{
  "d_model": 96,
  "norm_place": "pre",
  "attn_scale": 0.177,
  "init_std_qkv": 0.0605,
  "beta1": 0.9,
  "lr_head": 0.0136
}
Each number is 128 + 32 x the weight over its row's rms, rounded and kept within 0 to 255. Layers, rows and columns count from 0. Numbers have three digits each. The size before them is the row's rms in percent of the matrix's.

# layer 5 MLP up, 192x96, rms 0.18, rows 0-93, columns 48-95
098:156163131101104075119090064124115090121114124173125076137125130083143119122183169144052113113070147133122104073078127135161098078186119136121155
099:138108135167227171088145152111037102138146176089090131105129095176155136156133120111101141118102130117118124083115104049091170121147115182099108
099:074134079135148050188066134104089160131114118128097112087126058110162140165094120150169092122134107120166139164146164100104078153121101140101071
100:093137208104085124153089117125121128112086158126081121132141121161107081144104114094155087112131180107157067093113118122113115053090120144113107
101:092143068174125113116113101098130135109078081150134115140146171093151064128115136122081053107141093098117191084103149184082157165170111112133152
100:108144147108163125126148104087150180142133108090076145157144085184177163094160119154095081165097142133134105137155119096124189150091142124105166
095:114124192087144172179161121126136075114111096114141185103151143101180187120186127149116136153066107160216195109132108149133128166128123142132113
086:117112169150045111183117118167133140133142134120079059140062105128166134122135101151171081099078167155019077151086160185170110147131136070145134
101:106133124120169164086160122162183168056074204155142064166088120114176118121118163089118113116141086165140140152120168160179102076147149127151081
090:142129131095151114129169088119138153091062159096073166181144133117105107152160058139159106145117109161149090113193085174133242082164155168065115
105:094114165155198183146123151155106100046143147175106124089064064139166121128086160161087178094134068070133100144142079151152144100136149082131145
122:165144085161127117119116144119129143108099090137102125131121117144137070172163128186141116158111146162130136149149155147118158122140122088072134
098:147114178086146124082151173118119131088123116142148124096172120194123140163081133171156126070080137116140182107082125100147147131098173118120131
093:128164170115137150144154111089104079108112148179129073136104134195098150114097132076163150115128069123124145102105167100131152121095122114128131
101:114076053172084127084099157100120190138157140139113121129141137118092106154106136135167083138108070125177105060178141138169170150143081147098173
101:113190089177132118139085143176126154098153066166151095081127100137101126149151126168101158178105117182140114156112132161112119081132093121095153
104:165079159089148176114126177156147063093100147148136112160145121157147126130078118188091109120154107105159155080135122095154110103169161130144083
088:164073190077120147155096115179133084102140075140186187151159132107125192190125156146133157146133158130098139114151107102110187182145085132148144
109:110154124071103109174142125137129175130114119150143130090110137069184152067105134153162071150148118096132197135114154155146095192109142156193133
110:167145105132158167100120143110118095138100073138105090094100149079139123160119197103142098112120046156089182123160112121193177147163137102129151
101:152089132146137133157154108077105151033099139146109137147075136074166145156181136172095122134130142163136128097120091147084168086185136126193148
099:112153116128152146058150121178125121090112145133091154161144164018144179134139094133132146119088156107062166183110108136098116112145147184103166
110:156105134149155110170143143158138090149095081132117135077069083120103123103135155134141126180146090109160189129102091127167134077173114137175135
091:121102113129079168090117072106077115118095097140087134163135214190134106145124113189158167137079091108081155134061122113165114106156090196160088
099:131137115134120090178156104167130170145147112156145118141069126157120194106086130075063089109136131142117114140121110104078118069134118155105126
105:078076131174100145181101075137151120138136116115106114159089139086123116103096117119154144114131244083122141111165155140146118089177127078101092
092:168164178130102131111155122104130107162096179110146107059081078125164109112224189174132145129123107131151126172164090117077113130099088153144137
101:057082112069133135128138120146105119144098119148144137103154126147096144099109103114169117149093122202150120079122108102218121133100147148127157
105:132102022136130125153165159095129184137118099164126187100106134159090099109186133111118141139164136148133188153142130153079129095109123109147091
091:134132190122106118186126141156111145155096132091170113099076123157127136148181115100080079140080129101123122176094155151126098125182105133087093
096:061126076105100075125187067202131164146171095173116095155148157115088127128070142114059153133103128176103069149162135100148156110159171100156126
094:108218118078147134103136096116133097061137142141141124161160104139118153192128141139155169128157088143186092088115147165140071160121140074135054
105:124065102118171098157167083123163119082156172108128103184123109142123158136122124125140132145188119165127156112165144125140102089067134075055118
100:185128101149142076121161192108168147089113203155131119092102120118161171111130147117138149127113167107139105098162144121122149156157141149095126
103:141092093131124130111077196137140140080139110125136118143123139121179079102115191108103103123145117144126109083092104116091129164162184127154115
102:081139120126138100036142115107166159098115091121143132143092086132107113094167128059146084150143072117125159171123131081121128102114127099106130
090:153185114174120181153173107154144092175108161109141126163101137123111165113166058138161111141156055128118084133137155098088051113104129087098142
104:142074094068151138093102178138060169157122168070110165123119037141142159136112099116130130141123156194126187181162106135163100112124117146077133
098:173124100133094181159182087105170149163129091129121085144125094100123137108159058151147149112119117160163168151157120136116130101132146086103124
100:145119159155056204114110137186148126103153154111164060167128100163101118153162149122178171114091116168166092083117180167137146194180169144143197
097:067115152150112093109093116133155153108100129112142088156145203155158142184139134150156146079110112088127152094138120197127162070131093148121150
100:134144129110207184114097090133168111130091162138177122095182141133127126220107108148176134091137174141132116147168090147085144154078164136153132
102:155142138136144092086112164101116133103134148164178170152116176107168140142101099089141171105123122122152139095127079151110101110143139186090104
097:096145088111192083103091101138065144146180164101121137126127073132097142081152124096150144097177147128152098099169112112103113122093078120152209
097:122146167114170134144096110157189111141166173120174145153140152078056164129154086109146110110149141168158140143093143164111121148056120224095142
094:154163038130080086146096145121134128141136087102070171156017127118152121132092079102122133134163124106117125148161185187140114140112156134138176
095:097103123103130177078085139160122164162116175086152158160128133172169095146168142118151141223143107094125106132108139063129122149108157151140136
087:130096076097118163054130134029134172117132120129080144098120110041127102129067131135099094131116124116130091124145097086167197106105099090143152
103:079199149127136077112095113175135154159153084166121147130119098187156138171115117184062168068117180064132150127127132168119147135160085104083082
101:189134159099074060092130160127126154172136167127176080117116150127142144147147201179166112103110102087117174117125089114132150174152182116135111
096:116139130138100142161126175195126162173162137141117131109124134116060112148173088158143122156153158121070139146163113110035075114120164131140138
092:101124122163191165103103078089104122101140156172078187136151132129081135134153129144167232150148113135175159115162088162110131150105128101124097
102:192106158105141166098082086150100109076116115159098143166106089116150137127122107113106121180066070128094122116090127157183135155115155208100095
096:129169093116129123093115148146151198112103105106115150136085093166150189138110152174130091083200050122164083104113167134144187162160082088153095
111:101137144115096098137143137099138109093118218114161091140178122113143157080186139075080062110134178132179146129113099143166139083165124153118100
115:167196096124178094105096144039134122110136135087152110069132144124154163099111183095141124124189158147105113158130104103153110193114102142062101
100:090155171128102184101132174162124107118148071109159120074103154076124146101155096175144142082069088098126097139049169093168100154157183131113091
097:132183054113160121135181133108129132098131133141117131118169155070134108088141113116161147113123139132097180120192152112125164062089109097070135
102:133089180127071133119168061071119125170151153118116114073159127118094081119110153160174089145105105107120165125090070177138176105140064142133129
109:090118109086062146112170129158164162146169124154161125167102108117091117150152171120050129131179123094172137163143165137138092094105128088144090
099:136164139138174095133061182139130135104101146146114167077069114168215108128142091171123157137050150092153117132140146142157117133121099144090107
104:157134058148147124149150120105143129145125115163063129160136151169156127107118122166110112052126128130112159146191102090132174129141114145109193
108:136185112112105094143152122155106149130109182120139188135126067128133129120143098117128153127123077103121154173093146109059195124107111125093107
100:063120138111128115175125184031137083091117142098131065156130138150119194149120156113146154179115114163132164178116126018107112155121189120090113
096:092150121128095128141161122143099083148166137067050145105124122135159110128122146113143178032093149110141130090148191127114135098161109199127138
105:156054125071104184146147150105112112118082097138157131128098129111174173111123184169125081142102141145234115135125163156139154182115113120130161
088:130160103154146110100109166104099094189102078106114109177099162158102134155187152139117112143117142166115169120159128097172108128139159139110133
103:117125195131125115181132148153151137071150171117085076136092109077118158117142156109157085118137139118168114193114125104091137088061134093119111
102:145139153122074105148124135180158095103078107139114137153115073095125151151145167075191025090157162153128145131149140145065157112193160182166086
101:079139085153121066133121116140143191102123156171089124119118135128129152103148097064105090185165130132127207152167110093110086057131107130167145
109:126122139136041119171126107142109109164105169114095143110142138138056144100184117119087174133134106142135089125107168204129117146110133199153135
102:154123106108164145096091164071170144175163162086137126163123127091165155093071149108140147079162104157110091145142159075075135150149122111181143
104:097111130141133171118160151097069170145089177078115135165113149108073140121093182153121131111124093112117081176176135152122139169120106093103114
093:110111148109154142161134108152175071139052173131174076119118140176077150133116161055096059141168138096162120102109151114132155131168165130103200
104:152073138086099186180145134147186118187132117159156122104028082091151098137099147139088160123093105169070168178074110111176098142178144130188085
094:161082053067108058044066133158167140131166158143120123160116105110111158116149135121140163133075136086092099166082158158108115095126140129174117
099:130139162136126117127103113150167181095111111069106140113090150131039094155180101097087131158122110167183148156068132106158182176179171158167132
107:163133108143127119152093106125120140103168136185126143119125085158154182131072135110119142198163108083215172162177140193129089144135140088111148
097:113105146154108130127117099148100125139104173093071120166170065115078164208085144141133139095116110120069129153092158150130146128104120157124109
095:118162137115128168165096068126138105163109135059137143104132142147090117166104110198105112107171078166148162094039083180111117108091117095121144
099:145140116121119126101154076066136193105152184094103123127183119139113094177143125103107120119086150174120097078153133127142124185136092074151117
097:147140091093146180152089115135113180127133164078096099134108107100116119101137187100080087119123116136063088071157119081138087133171079141116083
090:051096164153096169126074150139085105094119100120191167147091133091111113119093154172096160109132119071148113170168077097114176144135062134132139
110:149092155154096098166130163106080140182128121119145167117159086171164117118147162155111118104086107138165135103179161100077129141142126110084125
102:077144150143111155131134132116149169155053182122112078085132091092173146132081110084058148145127151138113158141143123186097129093178087167149150
104:151118077143082160160171058106123181140177178143136098046102120101075106138107159167122145170091087102126122172111119095079116112098115177149120
104:131138091170133092076121083178203115123146135084128118107085128157078166143111120076087181146115123117108154139115153193079118156070153100145126
099:125144138117084101146163158109097112116238142124117170125149093169137123115195120139208143114123052121123155096126111157097142133085112108181107
101:134082187057145122133153103101132098146111167113138149109039121096147129084107157135132117116144148164085079158203061108069133132167096158130154
102:160156069172115128135126141119112113087091077103116140067097126135099150124044115178086110130087124115159044125123139132129119143129185086122164
099:123120093160105053133149135098211175149125119112139141124090175092117091124119119173047155130147138086146134151135116101175141237124166106128101
108:176158098111121083027143126118112137125159181172150065101115168166075152159061125127145111123162155136156151074099181083160154106106101136186120
094:116102086122143095111100176135143114081118135114087147156091150175114138132101137145122141195083155128113125104144111095072103081088124136170185
096:103092110170109177131114143064206122145138155140144105138134170151200133142183153178136137108131137115090140070173164082103137046117129136105108
# layer 5 MLP down (transposed), 192x96, rms 0.51, rows 0-93, columns 48-95
100:143054164140109099102102115062110130144090077146131097145155089138147119167110131180149095095101139094083126130089134067174115084125116115168151
101:149091146143145158139119170184139129181122112209114171079104187147127111091102090106194116142139055143124122128121086118072133130150117134105114
099:147142147163140106135072120070150107172117133162113111146076052119160122056136128086124118152105156151125115064104132151192131166149139114134130
092:134164137108111139118122101125198144158167146122136129115148137167096098096128169139123168140134118145146123131108191098155160163127111087192142
101:125170095146125117184121064066218123129104135179166107064128104171113126070137146135202132148121139103177125105123145112073180161160150102118132
102:152182114167134156116109102143082131180154137099095165110111108159101100148107153116126138144047110102101140120111114081132141158193126102126108
099:114173144155111125109137186172207132145092129182082075134143111104124125167152056137155110125191151077156107199111129128147128139087098148139077
076:120128112146139174096152169146144125148157104123115154070101147079136136147115127135116129168115086150156108094131155110195093112093135140139114
103:091125130132134153116074186139155124125202166139192143164103106152148076139132119153102172108176130077132100117141142116181141137120068108098102
093:116117112123170101120196096135098132076162107109120085150117152111184171112159157128155083104070104127094123156146097093142078104115088108090166
109:101119165090147133160129122142167128130189154135110046102116142114175124167101156107097178122124118100125122167096129125170133129104195110235125
107:153130135135133147157147123160124129120077153153142182117129103146146120143110116137190194122115116139127129139109139111127149118110121124164118
090:139124146095146128148143119093109081139135182163119168153109108121097113105143074116122101145162177114118082127217077122093150083148100042140123
091:095142104078155114225130066086106155153166140123123133149101098093137179156106142092081145140166152178120159159143116137122161161151136130144128
100:107080155148145137080157122150111060130158148103103125161153142147142109124185164064065121034154046067129138139183144122151092082156137147124141
105:174067143122147095154145115086118144108132212108129068062110113106102153122157145130129146140106122131079148154152204111113103133199156179098104
103:118112157188148113134137130109144092128144140120146147110097106167132134116108132180162127105081094132147139080150184116173122101158100131131170
086:135134154140115120105178194158182111137131110093100170134119147087085120137121174083156157092113156109140154086098126124127183139081093049151139
093:132111127113107086144093156145123113164147128180091158139149180092130166075149099118116136180128179113150140147117129136130155113151166167158119
104:082153155170075157079168138149142126084116100057084112132128161113087147123154197095166140113168117076158086114154081156133074095158111089128129
104:153105107164078160129107173124111156087105151117127090124152076090187128157140155152082148105130080132128137140116087089139176088108107131192130
100:130211163134198126079115174146138190147140148167140158097089122114196108126160104159123121117104086206085146115200102151090104132107132135127144
108:175152161157157125132127124115112085187115146163127098132083169093102150128128115152160085112127094117148160147117127142170109144124114142137127
094:060184101146103110126155212126118130134146161122165071130114135143094112181145161145172117167102133114174148095126108069183158136107165165114171
103:182137062096113069158180163057124121186115096181116149113130096162151114115108136158115166148215138105152093125127162095130160122167116142131124
094:082023134072177101154085117083122102087103132147144122188103081135195131101065080100130132132139129096137078078126108140195110132138151141074161
089:193157122113157114139121127158128098062148137156111087182139168145137136158071100156118192166138067156128106093151110151128178131130171132135100
100:144133086143113101101117151099155132112105109142107088135124130185077062141149073182150160140087124173172123139111099121104118109118118124149134
103:138117114157148113144119178107154131140100117147130142102129112148126174112058146175143101116156134118161097128174150122092191110076047117154118
099:106171170127151138051115142162125114160105102170124113128143109109102114125112145111157117139137032129148145106106111145153153139150159183145135
102:164156124122086075153070051175137130159183099091171122108155128140117079138085181132153168097080119147151132093112121097147120176161161111152089
100:170162173173176098121098146118148145084182169112135136178119144112130110209160140123097102145139079128125149180108123172131116058129077073147156
104:180144142122132113127167146109135162140129166146100137154166117132174104162111094126148071129151092117149127138173099167127065091043133121149138
095:143110073145095096109113115153105105167140122169142144117057117109096124101143113143100122097142155161105152131129164133087044133157157182123158
102:084156071136123141145107175117132101112157130112076151108142115160090093167175144144165093150103153133140118112094161218051156128187126130151117
101:075115142080138164086119079138152160094134093186135089108140142156104096153152142126143175149169129142087166114148132136109103104125138096171202
089:148134140057135108115084082137163129108098096108128100154158173162150138125118106135252135149158148186110107128168156115109161177104136185112098
105:159117141101111096157146127162060136178119127152069192121168118146100113135104113162186108157153129197147130152155041132089124131144158110106141
100:126119118081125183083175091145118136126103149082141116120149122096157146154164164083162113123128106172148149150089051135165157119135178147144139
083:139227115141084128168128121112110119141137099114138144162084136149132117092145119189164147116123146215108093095050097171143127120147109110077169
097:105203129093127161137089156135143127065119101096098089143135113059093125181147167112137102129087186122134130195173109135116173132134158089128169
103:136152092149145161053121168134148137153147147168182060148125093114121186175141181107150133120148103151127141091161071158162170178120175140164197
100:099140147156094076123134111048115148117126096158125164101086146120108138098132115130100155083136167112148090082189103167091122108097153121150160
098:111106173172129158199058148132125106110130156166110131126104128136121123144205142088146126098146214122155140157089133122093075085135042168133188
100:144099095129124131162116103094118092146131186109134148106105125132145132143119136112109081155101155108130134126099107090029107172114090131061146
091:196106130070150094098117132115188102179063099137125083105124185089115137155094111132140118145160162126168134145125177133119122119122132139120085
097:142137078126114136120119130160100137119139155157152187107038064107138130114117087112104106117095177123140162108170162083129131139205100150148107
088:151076106128135132110163150148134099117125098121129085147111179122167108087168123113114097131098175091119122064123133110156146107166144129150139
105:154116066102142089091154115067090136133154090166185160182146129063123127113118104120150118070106149066154081159070131124069152112163131132108123
102:088115145203134154091118108105142137129128156205140137095146090137136104126145147095126117097105151045182154153179100101126149091131188167174082
096:133160172073129157175117153135142165185162126135133098126117148132087085140131151107148108128133105136141115112113103090082113131115188115113128
095:106129136139097090187084105157117136113132114104125125137100106172173162057149138123158153158092131079136096199091136104184155142131138147059072
105:099095100115130170125138138178085066104130051153120186128135061095154111084153114060136129129126116081134163154133125126217088109112191103200082
098:093149107094078077116102111106150131182154163150135173099142141132170145126219102185147118119110099191100115156088116097101063116158154135127177
102:200146200139079152107154188157117131112078134103118183096122072126168080175153119170182124139088190130095121162126151082137109138171153152133129
116:151177101128119130122113139024168098141131123142126132098124129155116147114104190151140152117140109160085099134145136111121118185139095110100110
101:153137043152106154061134209179179175118155111168123123162111172098120144153140108102069147108104135219134121142140155126156159154135135131168148
097:178134130185112168133129152159199159164086159197158153141104121080142152075132141116125079091106101158103136103073111134057129092120164140125110
102:120131087091081114109158087135193123091098164147043095101124138131101130174089139107095118153147151142142128155160145183115106166153144094084128
100:096165125110142156080188119111137154185076137138139174159142156136127139152109118139104055118098118122131131085129111161107144153106175119072121
101:132088119104134143101133064144176132141150114090185139144168153150074128134184110169105153161131123134128106093114199094123083115148121173119118
101:176159117134124104074172117144121122182134137134099173078151191113147143164099109177124140107140104090080110170117164105129135162133124118131166
112:074081113076152125138162174125134112138143078119193101124111179132108130081133152129096133191116131130107146110190152088165137115080124056144120
100:145142100126154096160069122110098098143187117125172165089121104124169146130099031063071154151124146092095098141106110137123149150155111147117156
093:152103074139145107144151118135171124155089089178128155196112138087134131107145100143128153151120120177084152106100078175113138101132134120129183
104:147139094121156148244169177143160139141110131201132154153158090132139108094102144110160165089162161121129185142117089126190151114064131151097152
090:119134129130122112074117116121037129133149168143086156068137204114102137100062142148125095173079139051140080120124173138169148177153128119159136
102:162078177081168109109124099077125158120120143120128119121171144137116140128087100214093084127083114122117165144099136101193162098060122080173097
102:074103123115115116098138122165122125072126147100048122066146113110133161175159164139160096144127109120110162147085131115110127142093116203142166
096:161126097154052117109127114158073109120173097079149149097094124072018122090129124110144140121116062173108158161157145143092074132133126118133124
112:169159138160123091134099127153088145170121083133076114081092158126094147112136099126047126118126131136162133181107146133089126072154096074178117
093:102082127081166109100103135074057132132130133141134100076164113120096145096122114137082108138101105179139141129157073124155153128067159116161136
106:057170143110096150111123135097070138125103147080097044153119152132150134173145140129168115136124076081167109162081109095156125078083148119133133
092:142117096060101084113070109087120078098126117139114108067166181163161138111133106152122132139158143087123123145077099137127101170169092200117115
098:109031153107100128107092155115093126176145104127146141110192142128099146137114144171160115155123120095113183149140088129139102078104101100187118
091:182060133130100111135100140146146104096098148158136128132140139148142160144126051133117091174180202124129106137169105116159181129132086180117122
104:133156109141160150086116144213189167169129143131132143088126122129106073136136156141089099145140150159147136152138145121154182126094113150143116
099:085179132113119153131070141069117116102098099122156166107093137124115125106135177120181092136175087150140126137110150142134084166111093114104201
093:146121078111115121115158069097098104171165150154164116125106105101127167090127141180165167153129137105147079089156166120092093136112194092120091
102:096135186138152096141117151130129062176140111103078093110086143153108092096104149150165147130146171078180089115162193162176108109164057081111164
101:143128137107152142145152127122168188068136130185123138162156096089138172125124142124132125152140185189072152114180078094132119073189129084167091
102:151083144142170092100044142102119107194117151162104154100149159128135134050131067173108079178117080143158178190168135170180128116131130128156045
089:158167087064123081112158118187091132128133145176070103111162104114152133162106077158155143132098131154106169115082115146175125157109139169104138
108:149103125104186066075137110086165114122079147149077132138153102135136160134135124114123152074118118208060101126134144156165140154131102195090173
110:073119197122056133054086128104088146140123068104134151139141157127100112162112145145090125110179117132098172177146086110128116123151040083160101
107:099096077112096151088115139218097137108085135137194146115090078157152100166173118125154102172154082151127126116112125120123085178132093124119111
102:041134073137127127159163127157153140135112117177139147134132151113122162147086160118109133107102133124145117147104164106170154115078162159165129
102:174108103106159137136126159143171086170135125131085140122134081188097072100133103090142095176069084132148148071132108150106154169158102167129085
107:102088146090108125105166114105170093059099133147153114072135105147157133144124172122159163097157124101066113113129131091033095148133116135136143
103:132163106139091153139178147151105141098083100168104171138124136139102155088123129129107120102186101145174157152126131119101112091064124091122185
106:110085155133110150145115067132097135153199090092125053142118136137074115186086168115161184164174103117137091080112142102108119126113091120177138
104:147086151127133157177158142172145113139101059154116093154147136135157121082135157162116160157110123155151163170110060113136147132165084111170090
100:142106106105122090046119127128113159127142152120152088132164254134134168093111104163101093135141087116147107183115181135190055145109129098098128
097:123107198166188123095118109190070113092068140093100124120119126127100073141133135086127175098056075098091160158114151204138130132145133098153130
# layer 5 MLP gate, 192x96, rms 0.181, rows 1-94, columns 48-95
108:155136116044172147175146099131068151129105172101124100118133059120123124145149131163124129154043180105116101071084169118136172124151129172147157
106:119162205143135123166128044111080093169100120154139206159113111115089148165151158129162150151114110176154195157143133182130155121096164129197141
080:115181147181130155110117135168200135151095103113086146132172081114093174157113107177126171110171159145137125151086119207092125067134114134084155
108:152169193080115128164130139162063142122098192110146108098131115066146139137108093145094088119180142090127114092150175139193101158094153089123119
100:114131134106131111164129086097148147104095118123126082117138106181137141142114131125175100062152119127160137114023138120079126125154140137039086
100:141145192149084125056109123187120143138105159142121114096137134122169113194082138117185133114102126124137131096123081152105157141142130117170115
078:191155080175171159145143104144169162170125151097125133099104192119123135123111169092116142165143089091227141117099132074174082117147136118122131
096:085125152100118157134074134104085165122108144104106149143110151140109097089127130141098139150180129156113060128051122090071114102141110140175141
089:127079169078184161121117149142159128118138116146102145139049138100116159114064175095153095088134100094139165101119125138188165127115086133143152
112:128145169087081153199191081156175121169117129183129134133148161094085156130124080155077133128133066144117062122102136095130112086122182114140135
112:144141131147159119137138161121085155154091135094082113177178122165098061180159132211156125163152158143146149165123161146150128091085120125109098
105:089125112149103141187086063097102094127121183157115131117078085135120092137168146115147089147129113152161169197085157189046133186093105042099127
097:162091115141134143116103093120126089118110118084109133131069130119072111179101100098094131089083126177122158169112040095057154117137177143154116
104:120157150079087106147212108126112155235097063138178133110146095178140166146118174146055108107114152148160219160132097154120137142138098092138112
104:129185105082105172177119120127137151097178134163121092150095154089121058127144194139182112093121129127113154113103069061163155163164140114133140
093:089107128120092121150148157097120119188102144124097160138129126153105142102098071200196122208113110121184157139097175125120113077099091097088176
072:084114095158129154101148173096107124103127180128096145173078131103134109140096137132197099175123099133122162141119076182108137106182133114098125
100:095105170113101162131091163128159137111076167096121206189141104122014100145140105156106157122097086156188122154134175134129187118124157125114130
105:135088184081061165140166110158120126093135096126106133109148145123105075106139151111128105133146143124174114142155129161131185116156064122143051
109:112082109145192138081152120143104138098101142187118127154159163145084135101112093141076154084078120168134100144074156087101103132156118118071101
103:099112150060118164120188079118151150179168141037106145104096140148118087123125143133119137118107129139154074119158064152114170130109166162161106
113:089126137149067157126126078148117133107107133060068100151125115102152093158135084114165093104169113143180139136145127125164072111100116082165184
095:088122086115132163138160136182204123137107128139177078160097133156112079095131133162114133165082131156132091146171124139130092074092138112150116
107:103081141093094126136123123126168122213151133133118116168139118149176140178102048073120074173110151117175120152147144128125119107121154168188095
101:083150131065107133121092112075080097124077122180117109109117086157145148143104120177125140069116115153167086162154170115162144109136192117120140
096:083153117156148157125053126145170191148127120152086085143168100114116116127106164077147080134105162158112135117059145136155066106123110160157124
106:059128146100171111102122117136154206130127121113093121085161132098155124131112180111083098115115144125122064191160149072099160156103100103142113
106:166121183107110093141125153134126142140156106151082078104097100088117104155061134178122129126114120126141137152128170154164131068072160170143082
090:104142170116127071109059089107103148173141105161161100108100148100132102147134148113151123086179099123124126176115120159077151126163176149125117
094:099102142101091142141133131172077127138094117139149147140108126190161163146171159194126097138120150111136144173087153114144182139164092123126057
094:108100154162153117139119101159175128155150164109124198158130121125148083085125108147099156128073157143126151118171143121118106116155155128230123
108:149080192094094118137114117157117181200167101068124143085067208134115081137079177117136102138176155133106160123101185096114179134132059155144130
105:101123108170194100142113123196192100157127103127152091143100100132121076128146165122094164048102122157148138118109117139059111101141129130098092
115:081145109059125127139136121174126089122111106157218219139110098151120128035139083144111082178139098108160119152103111138118097093101123121125075
098:131156153092146119147139124171139192128156122154125110128118131102107086081138203101149120095130151178119135123131146069102101126085089197084170
080:140103127159147119166193146186121082117177167146077091132095140123154175087147124160089141129154097188105098096118066103069160141123102147077153
111:102135151083087116135200144140134181176133111127081157103190184071180136131135105105150103137113156142111180172123141105107121147114136191122135
098:149109171150122207088132104127103122090075164105159121138103144119096110168120129119143079100156185136169128109122092130122164128008178177190116
100:182149157139122146169110125187082182088112139083127141141107133170084104108151127153116101080104100132172111102136149073163133131111155108109125
091:165120147121059125168109073130125115144109110125141088065142126183111133156150171132096131094037155180096119117163130141147166139154090148166126
118:109134095122140131155144128136082159110119154111189150176122114093080129117150088127070143124133122129136191159086103125091128115103099132127148
109:057138118108118153124131183108048183153134176104132120167104104087099121139148097141153185063112133124144073136107129168144133103111202117141124
108:174136140110118145095197126148152128153152116144104199110109163099118163167104099109098146164120094187149126130124124127140076039161207138129071
091:121153182116131174149126186154079140149109154115105084218128124140084065132139130077181125108092114203094127158156154126146144104130218100119119
101:109145164149115158179123147159101114104035093138135144139147122154146073146107157105091171124131123113123182070127149125096079174124146065188073
103:110092117110111181136132134108126155151133120131190153076093109072205140139170106078152107191105145130119166127078165148108074205143168124117117
085:141131133167167090149144151113115125135118123119150169169158129133089128151177201143168127060163175121090157097148089143127121161155189112143137
103:121134111045146121136119104150162125143101110116189076186105169139166185170140107168135117162151094193131159083110099172091124080106135108113199
105:152131113190106170085085092178145124118119200162169201124130099157065095146112138128115136145107105150117115093151131120095146109104163115118115
101:085135136150136112157136139137128094094142107121126135082082172098131126124080125189186072111065110126144084078132171073128121116072109094173147
096:116093092108138121111121161119087114129146137093089107154114101144163075112092142116141153035146162149184228119114077135084119150076110081145162
108:140128112104110130137134176167093109162178155111143098184127150131142155115142231157184066130109068145150154090129102132103222137132087102176129
094:129164162105107152126130123156163088172149161068138116139153120181143104144100133179134141109124113151119072127132136189124096178142122068124194
101:112182192105121146112192132185115151142111196127173153142160175103108099126149103085105132123086159103114194058101129121144104096135127113135146
064:156119109143142144081120093106136142152126178145109160151126118117137117177166111144116116129094169142122118178107105084141134135103194157122089
105:077165116145152169180133081129099138148148128138091070141055128101116113140154192090140178111132101107143108080145107107072148084109139102145138
092:092159134147162159088127095095138138162148184122139103121174063117107134131151144130194024136151153117162145149105166106131096119108092082212170
094:122097185201130087174098148148117127156090175085122133144139121085116133127118164117131153092124171086136116154086132103163052106159127113136139
103:081111136116144126174144126166121126147141142081150174117088047125098115182157125157084097086113137151115146128113145125110118183098112101063187
099:037155155157134074109119115163111123156134138128123200132212080066166130105157093132172146108112104127131125103157154168119131062116120186147083
103:111121086113127191159165147149093146127154154199222143117174133134164136166079128111096158112081104133130126158104130102106169138165136111197073
100:061093147078135093166111107132153093152103183087128152117107125135117079140091118121163138118100069113125171153113118124147110176107134092075164
096:127100176143158174062170154194141093128146147134078206157076103117089094109090151100085158146119109129160168158134141109154188120150222153100134
098:099073115115136198112074117094071133142113135129154134136083175078086115078134121088087127119142162156167116171147096162180179118162149144082162
112:122108121100180116156149158079085120189141116162146128081115134104093095120122155179146166210092146147160146126096156164120125131105112101098132
091:131095127144123136072107122156174113102080123153140111073091122066148124073140089037070065122143136165140183165139122148147148104140160114131146
103:144125194071141097144108169167105165082094143142170077135136127195088111189121131109102121094118097165150129171073126128135109134093182121116107
110:076084142073086157138123139167126085064075139142133197158148141139110119109155115124134106137095134068144107131124142064125180166124125059150136
098:102157094096108130182117098091072161156111110174187138157122145107185150104097105146159117159094114090125129123151172078128148088109076196115112
101:130134158112117106155134119120108156148163115126126170197087136080166097136141101152081124082098124208106152133067183090065126134119199131123119
098:093141127116133124143201151171099144124140103171160118096088124173129122112079116186146129180072138139134158143064113129166133168130167157122149
110:077150132101172103118132112137136138132142106138118097112163139123129153059161126171102162094123139168125113181182157163131106102153143098072098
080:146126148152163084084138164080087067153117086105132090146171085064158097133117144118078101087176148076109103034101160071117146141078077139135101
104:155145130141182105127162135144072118131095155159144136077105089117122132128104161150097148169140040140089190121098144155141100125115192118170181
072:121133145093084075133143099176140173157096099178113119157103096133063091133128187185099179106059131135131075097128134101137175137138106121192134
112:106160124084148141156125133110082093138088157120107121133165132166129143160106167085064101192115115152165146080089138085090109140092161070189132
105:130091054104079117174074105136153118143139138151125090100132124161127113118123096114094092099080136098154109153074194127058131148124151121144094
106:101107120126162143130127087193191124131075121185106153166187191066116111152077138183097110141098147144112134154153135103160084177154147084174112
098:106110112088138115127092143114108191169160083129148083135161151121084141139092145050078122163093109127108121106126133126134055084106168175122127
102:153074145089123154145177133162141098198122156143123083109141091136117134145122133150083133105117177161169142095120151085130171136145076096108170
109:144141151163163129167145099128068146120105073125158149157121166122092097136162140108135135108153146150177126159071232141154103094142119118132140
083:179155142187144096152120171137086156090091094123105163131135129115074126168174110128063125130172108118117134119091157108072151176046093195155121
098:121139120153157164149178142204115059108136124153173115153074145153120158135094139125109159113161161145149102157131134179132159140152155117145180
095:111076092117140138132135143182170153159140110159088102133126097146125033141123178146172129131084090173147161138169160134117149122119151078117153
109:095077091131078107160175178181121137169152116099052143115114148146132111134166124122178047134110089108124179069119155090102127095172122122187088
087:125153128151153126119189106094144124155122148099108094131062186160114124129172078143075096112144103093113119184108122122109147118179107091110178
094:099104168167151099106119080136116117103098084103193131142067169158106138178115109151171080119169112182136123097085158135096149095119136093134134
099:094112128112089134154062143148104138137135170170176136153136175155165088081117131112086117151131061144149141173144169112111174126147183119154092
109:085125075133173125092125142135099117120137133077102127127095067108114101081177155151143169119137117135127112107084117120076040143091114089099088
106:074143138103131139153170105208168133130073141074110149125145157131150096132099126147128094115117063150090148184177109125121162148107180082117091
095:153091107162118122079104155102079135136168101131049128143099190186113114119056086108168131132127186152160142139114125087105144177173159154173167
095:150119145104136125128149119161129101115129102098103150133124134110100105143099098185187194097100143191153103132132170084087095106093123124120101
100:150111077135122153143103171080163149180075148093130145172178156113114118133140106183114137187124050131123050117114142098199181139100149118107167
104:089104127157155142078160148124077085197107092098086132122145148172093105119106110117125042112119162171138180082113137144092164132137133134188117